Weights of a small transformer language model.
Size: 8 layers, width 384, 4 heads of 96, MLP 1536 squared ReLU, vocabulary 8192, 50.1M parameters.
Architecture: rotary positions, hashed n-gram embeddings, learned residual scales.
Each number is 500 + 25 x the weight over the matrix's rms, rounded and kept within 0 to 999. Layers, rows and columns count from 0. Numbers have three digits each.

# k: layer 5 attention key, 384x384, rms 0.0444, rows 374-383, columns 96-191
# q: layer 5 attention query, 384x384, rms 0.0443, rows 375-383, columns 96-191
# v: layer 5 attention value, 384x384, rms 0.0552, rows 288-310, columns 96-191
# o: layer 5 attention output (transposed), 384x384, rms 0.0419, rows 288-309, columns 96-191
k374:509514445516504487525519516481501508502545511529481555549535487513517518524471527520474516545506517519534503508480515513471525511491502485503460494481529502494500590504551500471477459471518498516526470516480508527445508462530520528481511465535512501529456517524523484531461513429476514462
q375:486494535515484496500484529533494513475515535552552535472518515495576452465500491511505549559545481541488525543515523508468471482493481492533485464550550532527549549480508532487489510514530481453516544509489481563421503498473509536514512508519477481435470509478494499510510508533508459531
k375:515551475477458567498554505527481572462485505517505497520517458494560465467463497464514500491506496508483547545463482582509547462562501486508489500560505529541484547521531499470463504540514494525524513510442480548487500471503521447526538477500510481477489456466525489449473522502504434525
q376:522476460482496476455513525470439501482495509479495497526465531484562476505457498527518512473549464512491464508491492547498448558438484474485499519502440502496505472463508480509503502534509509509532533463476482557468499536487489475488502477499409474512471566462506492539467499481537493491
k376:566477466475473512469488545484488504473461542464513493533448457479521459495433546523460450483535481498549465519504489512499495507503504480479498487503479495523465420496552451474534553499492468520461511442496504546548517503492484495524509456500477515477515542483482499479476499550524477492
q377:541474457519484526520497472494496446466444474502505514516509515489459464504468547514473447434468460515533445521543494521508467516496496567501476475479477502538509497530511511468492475520530461502500550532507491482462473489515489485473505464511521536507486444472507505497480442473500519523
k377:528481465450471487558490524528461451509502516469476514549539466527505498497460515485504507455475493486535473488526474463495464475505506526508492543487512451498455477513558503486527471549550464495549535540522540487495505500511483490540515495532561489475495446554503557538508491519529504550
q378:491501489508529473511462443480528438504544475495524506464471472494515500480520466421488516511512511506521530500555475474481467566504522439534505505449487502492455531455467506441441515501526538524562463515476500505518528480529526477505494460476494527548450492533524489533561463454485471542
k378:441520431516482502449530439469508470484507510530524494478516457512503460511532404464467492486452455496512490520534448447527492500498464475498494497537486496474434497480459540462544529521548530500491461549475528461521493484494517494479478511440480514526509478478527502501534505474475530516
q379:504456527519503480457472510444497501537511455495473505475525518493519503526560462437485521492513524495525473573504484463483536479541470511524525532547589570516526530521471498484497462502486462551506481510504510531499509567566491467503506461526516482557454525453519448466477457467519446523
k379:504412539512479519489562481509494530480483474485515536508474503491517512517540484438499511494530521477512511548505458477483507498537479493492519498523485526522498515522513428498482488511481471512547536500525486498568537511559424497484504517521480480514521529508491470525496466493488493508
q380:507449561499441549535557464498521530467542508504477521456471579496489530475542501518511484452503495530484468479442486467479539429446528482525538464485488485496469489501572569466466482456582519494466506496523526519456520478467509550561508553499451546531489512460517556459501517529523493537
k380:529508511461473524486521495540469470510480502498502492477516495527470540530525488498523529518501529466509519495449461476472530495499506468524484455492512497549468496514518572507470478460498539488464511494451486483533439489458507479490527549483457545520469508505500501473475506494540469495
q381:503531499511478544563489461505506516466476523500490538468557523508457543482505521464486507497492496510507474490512532520511520511487550510516472511498534504498486475494453487497482537531537464534504467496497549476481456446432422533531489458522510470511554532494500491516518508451526484485
k381:561507474504507461500521504500519445464507514451498450474504486537443484498533531519510476497508529543541502466534568512507568512482499516502518503513477498535502529502490463458488514511536469462535472467544531610496488497474498496518503522487540468537516495482467481513481502478499494557
q382:533519515491430494471451523476490510439457511515482517486500506506495498514495454450497496527459480471507490541534541520509531519551535522473427450590541510490511532497473467480513467467502446519486481503472455504544459458484495488511472463493557536506471482465475508546449513554498483534
k382:502525439463464485526522524527482481469439523522485496487526512494525540483529450480519506535506472500492562560514522479470464488506468528499489453486508532462458488498451470511518482544511460513514491537511476527523463420459486539543467474547518534454499461456509480499512470542477465499
q383:488493502553508491509478461525500502516498526457500517541515470497511468482477523545521509520534475490491507439514488494540485562445475508520487473511470532521489525487517539524507492519535553526465518552491489461503498507481442478496537455500540466541521470515514524469483456440535481519
k383:523476491485423518542479539491500512545442490536466465531491524478458466464479483517515444529499453518512520464481448442527450497478533471443517460499572491555546449503527494514536536504480512523470477495473470469466507539524507468500463460496542531528528486500479477456437496467480464549
v288:493496519501503476498474562486495515514489503524505494461497538479491483520505539437500518495511475524510517466498500526500512444514562497481503503510519524475539464533511504549508495513482500504520511454479497526483514534495490514513509488457482503467504505482507515454508503520479534502
o288:503469481496499482483500486514512517466500509501496477490545503492469477438512484533480484493513518511487507504541488485535459524467443472519523468511534508476478511485489517475490571488493482495466487487471488487529496459549507460516478520494507489511510497489498511579512490483501461512
v289:478525484477488455513466515508507499487459489497495483505505521527539501515543500561494515517501478503519509530484506472499497496483491517524490472503498514511514515455504498458565489539488475498521546518521475490436535523478516527442501507484528515457543458468505507455493483481520541510
o289:517455498520498502494498549479548503463517523482498486501463470515495525497495474506492498494495504554496526497466540501515487499508499490479508495506504478523497496511509499468454540460520534476449488513482520484520468486492472518509480476531522466514521476525492484529463521484512492491
v290:509503519458531538475507533473540513509511503515509494490481477490510505482526507468474523457494519515487508514530489485495518494501468512479521512513520497506493500452474467546543531523467492507521513512526538487543488469530523508487512502495482512506507470508540528476470473510542499479
o290:555472467489479455494483496509509501466471490529526509500486483513488515498524511497556565486501506443472507502480505523491496531519558505554509463471504484543500504522568506468505477484503520513504487504483510517486509468476481526516497506518548529513498509489503511513478503513496516521
v291:447465474503435484489493504538501491506453531465515535453492475504490501498503510535477480532489512537497537467502545541510521499525518522502440473490485526462509505519497483501487475507534525451477527465481530497505456506543498487484537509482496516526519490495492502534493472494513524456
o291:519500493491469477531496467511481494538493475464498508505508507523499480429516473527542499507526465512520470523487487522486503503494537475472470542509502512472486496475514478498487483473475488516479501522456528501511491449492506497509493493505503473507495515501510507515502489506523493513
v292:510492476507471513460495514535511501473474447526472447458501516527510514522526480495541478517472466462538508500475490546483512475506507487514516483510505521501526461535519493532506512513503479590458484512506490467523536520483505490504502513472499450503463503489498511480498516460494475492
o292:477507515486509466500517518512462468512482478496514528508565477513496499492496530485492475483478485467507479529520515495471480517484530553509510491462509518482493517519498513489499538552471481474476523521466545527483481515500502477490530497511494540510504507498531481483501503537508507501
v293:467471470483467505468510536469538502488531447501480489499474509527500553504516466518441494529475555556515520483501509527526500543461573543490447475498494496480491511474501502489511494501467537496498491513504520505503492459477541493488495505479481511483529515519530457497524485504509447512
o293:554520532463510477543498552498464460484452535518485481501514469471516535511462521512511499530498516475501467527516485483492491507502516486475501483503493486484498464527510484532530501511493477482499467536492548509492473471483503499495500503540494541524494479469520489484506500483502509515
v294:472453492466502553507508464506520464465531449500516521474476475516464518536509479503531533528546492502496514478479503487490458466488492519558533438513463488475540523503471505516510488493483468539502490511439510492507491475534503480469501499508509512523461502517509490505531521488527487476
o294:485465484487493491491485486474491537520492500539476475509516527488527520510491496470508510497421504510514511530518503516531453506457529510513506454490535509551466465489472489529499501541492516495539488531519501549496517536529486486563448483492505498484487503478520461491507480521492495494
v295:495471517472497483518520505489482492512525516484467469474463522498489491504461499490546459504486519520518512505492505507494540485491462490487484541506443495524505502486522525474564477502502519518523503463481501484487544580539468487505481546475501515515488524493546493489484538516515533531
o295:478504505534507516476503477508516507509491475512478506551522501483513478536456508483507496519507490513462469561531524497517489524513516491527553537510545508442475525506528494524472516487482455492509478506483499520476462512480430537500469482508454483524518525525514496545554482485510454474
v296:514471492519487525517531511468492504589507500527515494466491458482444476494478463494488503505508496493471503510486499528509490498483511511503531566485479463507482496532508482514497495488503547504539490504493469490521514485478507523533500512543479559537507531502496503481496534451535508526
o296:518502492521497500556517479557528473486515492489505465491495488455524494500527480518485519518500489480517505485486506551490507476535499495485509473504494495505516483475480516463501499477502497538519483502516502551504545498538484477521480488526533471474517512505505493479466484488428519517
v297:518554481479483462458512484490476497473515516517471496477507468513492479481539498508500491501538528470455454489551508497490538496519470514468486565505480525511489530521531519531467504479490506460504481513519507479513538536500506505443495505481479539526477488424510466519483503478512496540
o297:484521512512526527523475503482526538515555466510487519509464482505524546417514552485516461488471481471494484516481497487518466457457508476458548496499534473484537502538553510486506506505495491512477506484493524501491517478458514518461527488527530559472519484527510537502522544489503489483
v298:473493508524531482539502506514490520507460512476522515528509520522497479507512501478520480519518527520516532502491537486542523482510485505496452520499518517504454504460518553505455502501524523499514470490447499488496503493532525477510484512500489520481501472472499496560476519511496517484
o298:469456494500481480453531452516458534491506490540534508438504490503522518514508470475470507513482486470506527477475512458532491503515452477454497516493480524482511475487463483537513482498488486521495487466449490517528482504521438462443512525520513473494512493489484470486529525499501437502
v299:528494510506500475535517541480493416466517520462475514477484466531520469525499496497536491523509439496512506466532481511510492494482527461479494492478468523510508489504477522513521514525490463514472470478508491506517490473503493477483498500519480480514496521477535464556523531498491498470
o299:480496461519478507526475497494465515515503481481509514494501514510512514473546496487463526488534514524504482478478511515485494470525498522530498495501529507521484519467472501490515489518508487488504501503514525528505473533503509520486526539488514468501467490491518515500477496470493494527
v300:489507461477508523498496476481541501507491559540537509511518481512461508518521511527508515539476514548504450502535482511494483510537469475518520528497497456497580522469451466475491509487484510517518487509517511488458501539499524478461513502447514468517553453484523488506470521491536497486
o300:466499581565514478528508548491474532485516508489503503515474512493531469546509503515499500463516533476493514513498486483466464507503497506477503528509481518547476442475524518478505516463525508512518451501492513510457500514518489494494519492500534495486461483482505506533503469496492461463
v301:472518488493490515506486567512469485528546511539494516519500519519462493477511539494503541484443500526523500521501534457485513459486497523523506520542495486477527486525543520488545529464452481493511551529507476515457515476501472488463485492548501451512483510503498514511501541450443465530
o301:518502519473473532516490497520467528493457474476492467515522479522505492452512535485442522489538494477510492486505482493496514513525519473509464478488542515453497493530524477517482493528500472506472531471510498529479474496501556522488523538517484548482541527502489542463506500505498520491
v302:495493497485470548499525473500514491541516505484510530471451558492485579496482473516474501514540513448534477526527532550524468510471523483511511483451461466508501528514485503501477495467478477478535509569543481516526500526523487554505516561431531532498516552454448469509505542458454483538
o302:471470521489478484491487483506483485470500481472505478505553511484535500516471565480512511517482490473498493471526525454507473476503451506531520525524508542547508471487521514499507488497496491496510560513496475468512558467502518489547469528512514513494479464533538524477534484487516539515
v303:512470467523502507519522497472505539507542489466559455454449522488546444488542462451499505492511468497500465483490472501529498504510507459480481534535482529511518470469514464481505519509504518491499483522496516513537508507496492494493514485507467480479521494510507530492504492504508491540
o303:495523507465497527468528507479485513505475545521491561557480508471514534505503489501488487529505505468434470481511510502462489508503470514499491489499532474505496521516456486520468483493503478529500511475504460527452470468517497558437527489508491512471552547508511530500486474498444495506
v304:513480446501504440502522471531486508482518487540508513520508469523509537493480474512485494491486502480523491535512466558525458475518506556521460483496494498502484486502512527510479493498497499517520537523523479500515525504523507498558507519514513486518418478486478450487488488439482506522
o304:500525500501482500511452548544491505531505481464504523500495479500541469487538551495480496524523486539521514442512512463450526514528472462519518531513498514516540514511477469460482479499512467509495520483509464509524473462505524477447484511517471501480487496487490513508507527513516468433
v305:491485544473512504524496506530504484499509450482478530493516479500558534516482509517511471537518471486491496489502493500506524496481520486497527513538468504519475504496496503510508516494502529518532479529487505539519479468502473485437510506537459475503529490497510511493468523531547489503
o305:530499469501456511510475492487543482503499529472484520503480510498503524529522503481486496478484480481531500485523491522524487503493502478501477497466519480521531544499517508531494499520498475480504524507496480482504493515505499537529532533502539540497491532559540483499498518482486450501
v306:470497481543528481526464490477469441484461483502522518494467508512481477529474518554514478542537480484474472488500556496508490515541482454497484512497504468475497523458536521484510506543486502494490503459458522470464490514514505465473510511509503529517483501480501472527492514501502459497
o306:471511499473484501534546437476485477482532529481508498494482484486513514539489508480492531481502508480524523473501523476532516531523520537482507505508525494507536536524507514498471476485515514480485506484557488522497518492501504511485502519467510495465541484503537526509492480481463526522
v307:537519485536503467507468517458509466501518505525546488473493483555507481485485533541501496528510524498484478508475524502529503493538476526503572479549480484520496558507543515528488503496508457505506536533477480529517504551471479483508481575555496516557488562489472511466481540507486493514
o307:455503490478517498519490488475493489497527511494488549499523490525522468521478491482504509490525456486513478522507527486472509432525509514494515510470489485554535496511450508489505460504467529494489513524516506513497514477529508482489522462493523515469504480501525547494522509541492501482
v308:549449568533540506492486502472500494550455493505511496500523468468510488516528503502479456497480534490527482489492476507498501504477522511513538456497525485504460488517487533542531502487519470520454498463520510477512513488498538531500490496539530507483473527502544531458518478464539529453
o308:509512509456497513475501494474493522462496522528501487511487521488489501494508544478526476487534498499482528532510490513496555506487514477480483491494456502545499490504489503472504521508470433522532460510481519508504486490471521517490472515482480502478517506512476482505536486495488507474
v309:512524487513499519525496475529499529458493515498496541508516467528493521472475465532530516481490461502476509517487518564533469486447497516517522519528481510495490488521496502527459515484485461480528520512491497494499534506524504492511476532509506515467473521462528474501525517529494522472
o309:435505493517516473480470466496522480539478494495502535477515521502539509484488526499501504509538556508496498520518536477502511514530490494498524519506493522488504479552519469537523531478489517509516540496468506495479535464526490486472531512506473484475505510497491497477530536478467565467
v310:574499486422539515483541511522483477489520506520500523480477498473544509489518482543482550515509497522523482521461494500480487505484537471486515521492489544469487526493495508504493537504495494485496487506497527515529494441525458526509532491521525472486521532529477481555481520491504508489